Weights of a small transformer language model: width 128.
Each number is 128 + 24 x the weight over its row's rms, rounded and kept within 0 to 255. Layers, rows and columns count from 0. The size above them is the row's rms in percent of the matrix's.

# layer 10 MLP down, 128x512, rms 0.0659, rows 0-127, columns 416-447
size [ 81 112  80  96  89 106 124  96  87  75  92 114  76  97 107  94  77  91  89 115 105 110  84 106 166  80 113  80 118 138  96 186 101 123 116 100  94 112 113  84  98  92  86 102 185 109  85  93  85  79  88  95  77  87  94  89 113 102  79  77  82  82 102  92 100  85  81  94  77  93  92 102  90  80 105 122 100  95 111 119  91 106  98 104 126  92  87  89 136  98  82  76  95  95 123  87  73  92  93 115 102 103  73  98 111 101  80  91 113  88  86  77  92 102  85  92 100  98 113  95  95  87  78 109 102 133  95  77]
[[127 164  97  90  83 105 120 133 127 113 112  98 108 155 104  96 124 147 118 122 102 106 112 107  97 126  96 203 115 117  64 117]
 [132 142 130 119 136 121 126 158 130 130 100 105 126 147 105 168 154 125 135 130 102 142 139 116 102 110 129 163 122 151 110  99]
 [147 127 127 125 146 112 134 118 100 146 125 152  95 140 133 169 142 112 113 121 120 129 122 151 137 117 170 216 111 132 156 134]
 [144 141 137 119 126 130 136 154 137 135 109 144  91 147 139 147 131 131 147 128 120 101 133 117  92 140 125  52  94 130 137 160]
 [100 150 125  97 114 157 133 122 181  86 112 114  75 129 149 141 123 134 100 121 125 115  96 139 129 111 135 130 129 173 125  92]
 [158 115 126 145 125 134 116 112 153 143 117 160  37 105 101 133 137 159 155 125 132 141 153  89 151 123 130  98 137 151 130  78]
 [ 82 111 111  96 124 102 113 160 147 103 153 118 126 118 145 119 122 133  71 134 109 161 129 155 105 107 121 115  98 103 122 149]
 [134 136 146 165 139 105 103 120  96 152 125 122 131 114 101 169 130 113 124 149 157 100 113 113 142 147 162  14 101 110 136 134]
 [125 106 139 149 173 167 159 144 144 163 117 176  91 133 136 171 173 135 114 143 117 163 129 138 134 124 126  43  93 157 120  86]
 [130  79 124 124 117 115 106 113 128 155 114 127 178 137 123 141 120 121 148 128 112 126 147 107 111 127 123  75 112 119 129 107]
 [ 88 153 104 144 165 160 114 162 140  90 141 130 170 124 139 170 135 108 139 113 127 162 155 144 149 144 106 155 120 122 132 137]
 [134 113 119 112 125 133 151 117 106 123 108  90 117 130  85  79 127 160 148  99 150 127 142 106 110 135 129 147 146 121 120 126]
 [123 141 139  99  99 182 137 123 147 109 116 137 106 126 153 123  81  97 116 146 110  72  98  99 146 129 139  41 130 123 102 125]
 [141 196 145 120 122 167 144 125 114 108 123 111  95 139 111 117 121 133 142 136 121 138 111 152 111 101 128 187 177 170 134 105]
 [123 135 118 110 102 151 132 129 134 100 130  93 110 143 120  91 126 105 119 100 110 124  80 125 114 112 100  38 146 132 101 107]
 [161 138 106 113 118 158 159 147 110 113 145 132  71 133 126 108 164 138 123 147  81 145 174 116 143 144 162 189  71 159 114 128]
 [133 145 138 125 115  92 110 138 130 110 128 154  65 136 155 146 131 141 158  98 119 132 159 119 118 128 102 122 160 116 117 131]
 [122 116 145 108 136 135 142 125 109 109 118  98  54 124 120  88 127 149 139  81 163 139 122 134 145 160  87 174 139 116 138 133]
 [114 139 159 135 151 110  86 128  94 138 116 135 172 116  74 153 147  84 136 136 135  94 113 113 116 111 129 158 156 131 139 127]
 [140 127 170 133 143 125 142 123  73 109 133 113 152 137 124 120 139 163  99 105 154 127 132 147 134 140 106 169 120 115 154 133]
 [141 101 123 132 146 119 108 125  95 138 130 137  81 130 105 132 163 109 168 151 139 127 153 103 121 124 129 189 105 104 163 125]
 [143 120 153 183 153 142 125 106 122 130 104 128 154 140  93 144 169 134 143 121 176 129 133 105 149 120 145 173 108 148 142  94]
 [122 117 123 130 138 126 113 129 134 114 144 135  92 143 146 146 141 114 100 143 110 123 107 137 111 120 122 115 101 137 152 119]
 [122 146 100 160 134 115 112 176 151 121 170 124 163 139 152 117  88 108 138 123 132 146 107 144 120 111  89 203 165 126 151 130]
 [126  98 135 157 113  93 108  53 129 153 147 150 113 113 139 125 133 106 111 149 135  46 102 128 150 120 124 101 140 120 136 135]
 [175  89 144 148 110 100 141 121 116 157 153 139 120 146 120 118 102 143 126 112 122 151 140 161 127 141 120 128 130 108 124 128]
 [124 116 141 135 112 103 122  98 104 137 152 123  84 116 124 138 123 136 100 180 112 114 132 141 154 130 149 117 142 133 103 119]
 [133 163 126 135 119 104 125 141 117 108 138  99 124 162 111 152 151 140 116 140 130 121 117 124 101  88 136 182 117 136 154 153]
 [117 168 117 103 143 158 151 136 142 119 100 109 181 145 135 123  90 122 135 142 147 147 111 144  89 104 134 122 153 132 136 122]
 [151 169 134 151 155 108 102 168 120 183 123 114 135 103 159 161 128 110 151 147 143 132 122 143 113 111 118 148 156 151 170 123]
 [111 126 137 104 111 107  93 161 114 125 163 129 149 133 134 147  96 125 117 138 135 140 117 116 111 117 126  98 110  90 125 159]
 [144 124 160 164 121 119 127 114 135 149 124 131 241 135 145 121 153 153 131 124 146  93 118 131 134 138 120 119 148 141 141 130]
 [133 130  96 153 150 129 138 163 119 115 165 137 205 116 151 130 142 135 114 122 112 165 127 153 122 146 124 167  87 111 188 125]
 [109 173 106 107 127 130 117 178 132  92 132 100 100 144 122 167 141 125 122 118 108 139 115 141  97  93  90 134 151 170  96 116]
 [130 176 128  86 120 105 101 143  99 139 156 130 127 137  88 135 105  84 100 150 116 136 121 128 111 128 156 145 112 124 114 135]
 [166 148 174 125 124 138 140 129 112 136 116 141 115 154 129 155 178 144 117 146 120  88 111 156 144 127 119 111 129 156 120 128]
 [116 109 117 122 140 149 113 102 112 109 119 106  69 135  76  98 150 129 122 134 117 123 138 104 132 140 103 160  98 114 109 123]
 [145 111 156 107 100  97 108 102 102 139 117  95  95 151 123 119 115 143 149 119 118 129 115 151  86 125  95 159 128 133  76 136]
 [133 140 160 145 124 121 112 144 110 149 125 128 155 164 121 159 143 117 119 142  91 112 112 125 112 146 127 160 110 145 157 140]
 [123 162 124 116 105 111 106 140 156 116 135 133 119 124 117  97 115  89 111 134  95 134 158 139 103 141 128 187 124 103  92 117]
 [121  95 144 152 117 128 112  84 147 151 109 131 109 100 105 127 154 129 128 109 129  79 132  98 167 153 128 194 129 137 142 129]
 [151 117 137 138 137  81  88 127  86 172 142 111 146 123 103 140 107 128 154 146 181 112 107 132 132 106 161  75 114 114 131 168]
 [123 147 108 121 113 139 128 120 130 111 128  80 207 160 126 110 122 134 144 131 129 124 134 137 112 107 150 112  97 136 111 152]
 [109 110 129 101 105 109 146 128 116 130 132  91 134 150 130 109  87 166 126 126 166 122 115 138 118 148 135 138 111 100 129 190]
 [143  99 157 146 120 131 138  90 131 127 139 131 113 131 145 118 149 133 122 110 151  77  95 116 139 152 121 120 137 148 141 145]
 [148 129 121 126 118 123 106 104 144 128 112 100  77  90 106  93 126 143 166  82 151 131 130 106 122 120  95 120 148 116 100 119]
 [133 107 121 141 107 122 129 136 116 111 149  96 162 129 133 126 132 141 150 141 139  97  82 136 134 113  86 119 140 151 100 124]
 [146 118 116 140 139 146 148 136 151 145 123 146 123 134 149 119 172 154 106 133 121 158 126 147 155 104 103 103 102 167 111 132]
 [130  98 104  99 145 125 117 135 149 143 116 125 120 102  85 155 146 111 107 144 106 139 114  94 138 129 129 140  74 115 120 119]
 [134 147 116 106 139 129 109 148 126  98 112 109 222 123 113 118 116 120 124 133 134 156 123 122 100 121 120 133 145 117 141 127]
 [140 134 135 144 140 126 133 156  97 156 156 141 133 134 122 152 122 137 110 158 130 134 111 156 131 101 122 134 140 139 129 108]
 [ 94 110 139 159 160 136 155 117 119 119 122 111 123 145 113 131 156 169 146 100 190 130 111 147 143 127 134 227 102 125 136 161]
 [130 134 176 115 111 158 167 114 147 134  98 113 142 146 136 148 135 150 163  95 140 130 121 113 144 133 124  41 139 173 122  96]
 [136 141 119 142 119  84 105 135 121 136 126 153 123 134 147 118 146 104 134 149 108 113 140 132 139 116 102  25 160 129 112 123]
 [116 120 153 126 141 106 134 134 130 136 151 105 114 110 145 102 123 147 113 128 126 132 142 181 123 126 101  57 170 114 169 141]
 [116  82 192 133 163 128 139  87 129 186 120 148 104 151 121 163 132 176 115 153 166 112 106 168 180 148 193 165 104 100 152 140]
 [131 153 139 138 111 129 136 133 164 112  93 102 142 139 149 148 135 154 156  81 162 106 109 107 109 144 114 139 147 153 132 146]
 [148  66 161 148 141  94 126 113 124 148 105 146 115 128 115 112 133 151 142  96 184 125 119 112 164 136 124 182  97  90 109 147]
 [ 98 125 141  69  71  80  98 136 124 116 101 115 112 126 138 117 123 151 138  72 124 140 131 129 139 147 113  99 118 109 126 148]
 [111 108 116  95  95 141 142 138 155  93 143 121 148 133  97 110 147 107 169 124 145 108 117  84  95 131 131  14  55 117 135 109]
 [104 108 100 112 150 101 112 142 139 153  90 151 175 107 123 134 102  99 145 143 158 129 141  98 154 129 143 115  95 109 141 114]
 [133 122 132 176 135 129 126 126 156 137 102 124  78 116 154 140 120 156 145  92 140 140 144 159 142 153  95 102 157 108 130 133]
 [117 124 131 128 127 110 139 134 100 119 156 133 161 149 124 110 109 149 115 145 148 150 146 165 112 102 134  81 130 126 109 130]
 [114  82 119 102 104  86 122 102 151 127 107 134 211 123 106 146 133 101 143 105 136  85 130  81 127 152 113 131  88 113 124 121]
 [124 142 101 128 128 145 121 118 166 156  94 134 146 124 122 139 119  96 154 134 131 153 109  93 103 135 119 139 158 138 130  81]
 [130  94 124 151 104 126 116 128  82 105 118 148 123 122 114 119 109 154 118 120 119 115 131 117 145 148 160  60 122 116 102 108]
 [100 131 103 131 161 108  95 125 105  89 129 144 142 127 125 146 123 101 101 156 156 137 161 129 148 127 149 136 140  98 153 154]
 [152 132 123 140 169 124  87 145 121 135 127 123  88 127 117 151 149 125 135 125 139 162  99 132 113  96 113 139 145 154 164 121]
 [103 104 129 121 130 157 177 122 137 142 102 129 174 133 142 138 132 177 129 116 128  95 190 127 159 155 129 107 107 108 174 148]
 [137 159 156 120 137 115 126 136  71 146 140 132  98 130 140 123 109 134  91 123 111 168 141 164 107 155 114 246 155 127 123 135]
 [125  80  94 104  94 119 140 107 123 131 144 123 228 128  98 114 118 118 160 149 123 120 141 132 110 137 168 152  84 113 117 119]
 [ 69 123  90 102  84 148 147 106 178 109 139 127  60 121 124 107 145 139 130 153  83 123 147  95 119 133 128  99 101 103 112 122]
 [102 139 107  93 132 116 119 165 148 133 130 136 136 129 152 158  91 109  99 142 100 154 134 119 142 131 139 125 101  94 112 167]
 [145 138 132 150 125  99 129 151 102 163 149 138  81 123 152 130 129 109 110 161  96 151 146 141 128 144 155 108 118 112 153 120]
 [126  74 145 157 131 114 126 121 145 173 134 169 192 115 143 157 134 117 106 162 154 103 146 126 139 171 171 104 103 109 146 125]
 [129 123  96 131 139 128 141 141 147 100 119 129 105 132 140 101 114 132 171 101 146 121 123 109 105 125  91  97 101 124 157 136]
 [116 132 125 139 166 123 100 122 102 128 121  80 103 114  86 130 116  82 145 127 149 142 108 120 114 129 135 100 128 134 155 138]
 [125 130 104 107 117 114  98 137 137 126 149 131 211 137 124 113 106 130 152 152  89 140 166 163 105 148 114 108 145 115 133 139]
 [111 102 128 129 147 151 140 118 154 146 139 151 138 133 139 130 136 123  77 154 125 114 121 147 116 111 111 108 152 127 131  87]
 [145 113 115 169 142 125 116 138 149 134 162 147  56 137 155 119 139 123 130 159 121 140 111 130 146 100 121 139 124 142 162 130]
 [154 160 112 123 123 169 141 160 153  77 115 137 111 145 153 123 138 146 136 123 105 117 119 132 144 126 145 172  95 169 116 102]
 [106 139 138 116 158 103 145 172 112 130 122 106 120 143 131 107 151 189 172 103 194 159 132 148  99 106  94 146 114 127 127 147]
 [182 113 136 102 110 121 116 139 109 156 111 136 255 123 123 119 132  98 114 127 128 144 160 109 102 121 148  85 112 118 111 119]
 [151 129 129 107 140 138 144 145 105 129 167 161 109 133 126 120 165 152  96 108  96 133 114 127 108 117  94 136 127 140 106 110]
 [100 118 131 123 108 137 171  94 138 108 163 111  98 138 165 113 139 150  93 122 125 108 126 155 127 135 112  83 102 144 166 143]
 [106 141 110 139 104 140 130 144 159 144 117 100 117 161 121  97 120 138 122  92 119 123 103 135 113 137 119 133 147 135 137  99]
 [126 166  92  94  86 139 128 134 133 114 112 112 112 144  93 144 124 106 130 128  94 106 132  62 104 136 140 104 123 113  98  94]
 [152 103 106 124 148  92  89 117 115 134 159 138 208 127 139 115 156 120 136 136 134 116 118 157 148  98 119 230 140 110  80 108]
 [138 153 133 137 145 132 107 143 103 105 138  79 164 115 138 133 115 132 115  90 133 152  69 156 114 106  58 102 166 149 137 123]
 [ 90 110 105 109  95 124 148 135 162  98 163 138  47 160 138 130 140 148 112 161  88 121 116 139 115 104 148 102  95 136 123 143]
 [ 92  86 108 118 114 136 143 104 140  89 174 155  95 121 109  95 133 121 108 145 136 112 138 149 141 127 120 115 133 107 107 130]
 [135 128 106 111 150 137 124 139 124 127 104 163  53 112 117 137 149 140 116 132 137 139 144 113 119 113 142 157 109 118 131 105]
 [ 94 102 125 129 140 112 132 103 113 133 144 101  48 123 109 106  99 121 112 162 174 147 115 151 144 122 152  91 113 105 141 166]
 [126 126 118 162 172 140 112 115 134 114 104 144  85 123 114 155 153 110 138 116 120 130  88 123 156 121  99 114 135 137 160  86]
 [108 136  92 111 118 119 123 164 107 115 119  86  84 133 135 109 104 155 135 120 110 152 149 131 110 134 127 138 125 103 120 110]
 [114 154 103 102 108 172 115 145 151  96 131 128  72 115 121 139 131  87 128 112  87 103  97  84 131 110  98  93 145 117 114 104]
 [114 126 122 118 141 171 132 104 129  85 121 148 241 104 108 143 136 143 116  82 151 147 115 131 159 130 117  32 106 137 110  92]
 [ 89 116 111  85  98 130 145 128 173 115 134 143  24 109 143 109 127 154 109 104 139 128 158 102 131 139 138 113 124 105 119 145]
 [ 96 125  95 101 128 172 147 122 149 103 138 148 240 122 137 119 129 152 136 102 127 144 124 147 148 106 140 212 122 157  96 156]
 [133 116 141 137  96 113 132 108 149 162 142 129 128 133 130 134 150 151 100 118 100 102 143 150 139 131  99 112 153 138  97 103]
 [163 133 124 107 148 139 133 115 118 134 115 158 166 120 126 132 118 133 142 136 134 114 181 133 108 146 163  85 117 125 106 157]
 [165 171 113  96 102 132 134 130 120 108 144 100 102 134 131 107 120 126 123 116 116 129 144 113 111  99 111 105 130 152 131 117]
 [126  95 131 118 131 107 125 139 122 138 133 131   9 124 154 114 124 164 115 128 129 170 136 118 116 116 140 150 117 114 157 142]
 [ 94 142 162 148 155 121 108 132  92 127 134 114 150 142 102 128 120 108 115 128 149 159  92 160 139 106 147  89 149 116 116 136]
 [144 154 145 117  97 139 125 125 151 137 109 113 131 107 126 125 119 140 162  96 142 124 139 147 122 135 108 134 199 134 111 118]
 [162 125 130 120 120 130 125 143 131 159  92 130 203 152 123 127 120 134 129 102 138 131 142 106 141 148 119  93  98 148  98 138]
 [164  85 142 133 141 106 119 131 121 127 129 107  96 109 124 125 100 140 123 123 122 118 130 142  95 133  98 151 112 120 128 124]
 [129 122 117  97 101 145 114  90 159 112 112 138 162 117 149 154 114 119 171 118 103  86 106 104  97 147 110 183 119 160 100 142]
 [128 142  97 122 126 111 110 134 104 108 103  73  70 135  64 104 123 112 149 113 158 143 126  77  95 110  96  73 116 133 129 114]
 [111  93 114 102 128 139 115  99 144 141  65 119 160 140 110 120 114 163 176  80 172 102 123  89 176 161 166 127  95 125 116 147]
 [105 149 121 126 123 108 121 123 153 137  89 108 107 117 133 139 110 146 125 109 137 114  96 122 120 118 138 158 147 142 140 107]
 [127 112 143 161 127 118 106 113 139 163  92 114  65 115 131 148 123 119 148  88 132  91 122 110 147 147 108   4 150 128 118 154]
 [162 145 108  89 107  99  88 133 131 139 123 129  98 127 120 106 104 111 139 112 113 143 129 138 101 110  67 189 123 108 132 112]
 [119 106 114 139 166 120 135 147 136 146 143 149 143 135 118 130 144 122 133 107 129 120 138 135 120 124  96 219  94 123 146 154]
 [133 116 142 144  96 100 106 112 139 143 153 137  74 132 126 156 118 126 130 168 171  80  99 127 118 115 148 209 157 112 115 131]
 [143 119  73 150 148 139 126 134 137  99 126  84 161 112 122  88 120 146 140  98 124 102 102  90 144 111  65 132 161 131 136 122]
 [129 135  80 114 146 181 153 111 147  77 117 144  23 120 158 108 162 148 147  94 118 127 153  83 115 132 104 114 114 165  94 102]
 [140 122 130  80 106 130 127 129 123 106 102 131 164 155 129 143 145 137 140 106 103 105 142  86 101 171 119 147 103 131 106 122]
 [148 150 151 134 134 107 107 153  90 154  95 103 132 142 115 148  89 122 126 122 140 147 130 134  97 138 126 141 131 126 145 133]
 [153 153 152 116 113 157 139 148 118 111 117 137  84 173 135 146 121  91 135 131 101 120 130 138  98 124 138 196 108 139 160 130]
 [ 89 143  81  99 104 142 126 112 162  79 115 116 143 112 123 129  81  82 156 120 159 134 122 107 106 141 150 149 131 123  92 133]
 [135 136 150 143 113 102 118 117 128 159  98 113  99 130 114 114 140 131 136 165 119 115 106 101 124  99 114  48 139 137 146 113]
 [137 143 161 146 167 139 114 133 126 113  95 130 156 128 115 137 112 128 146  85 165 138  94 120 164 131 137  58 155 135 149 155]
 [116 139 144 112 132 137 127 102 127 121  99 113 165 122 128 136 108  89 114 130 114  84  98 104 112 142 158 149 106 102 144 142]
 [123 123 124 132 133 111 145 131 144 138 109 107 199 113 121 100 113 149  98 105 142 131 112 131  99 128  80 115 153 105 144 132]
 [130 161 137 134 129  97  80 137  89 135 139 112 137 103 104 128 139  86  96 126 105 119 138 132 118 130 110 152 155 131 121 145]
 [100 137  83 129 115 119  97 137 158 120 155 122 148 113 147 147 143  96 133 129 147 127 137  95 117 109 101 166 131 127 126 142]
 [165 123 112 107 133 114 111  86 112 146 134 148 113  95 134 161 134 124 121 153  87  87 125  99 128  84 101  89 154 121 141 117]]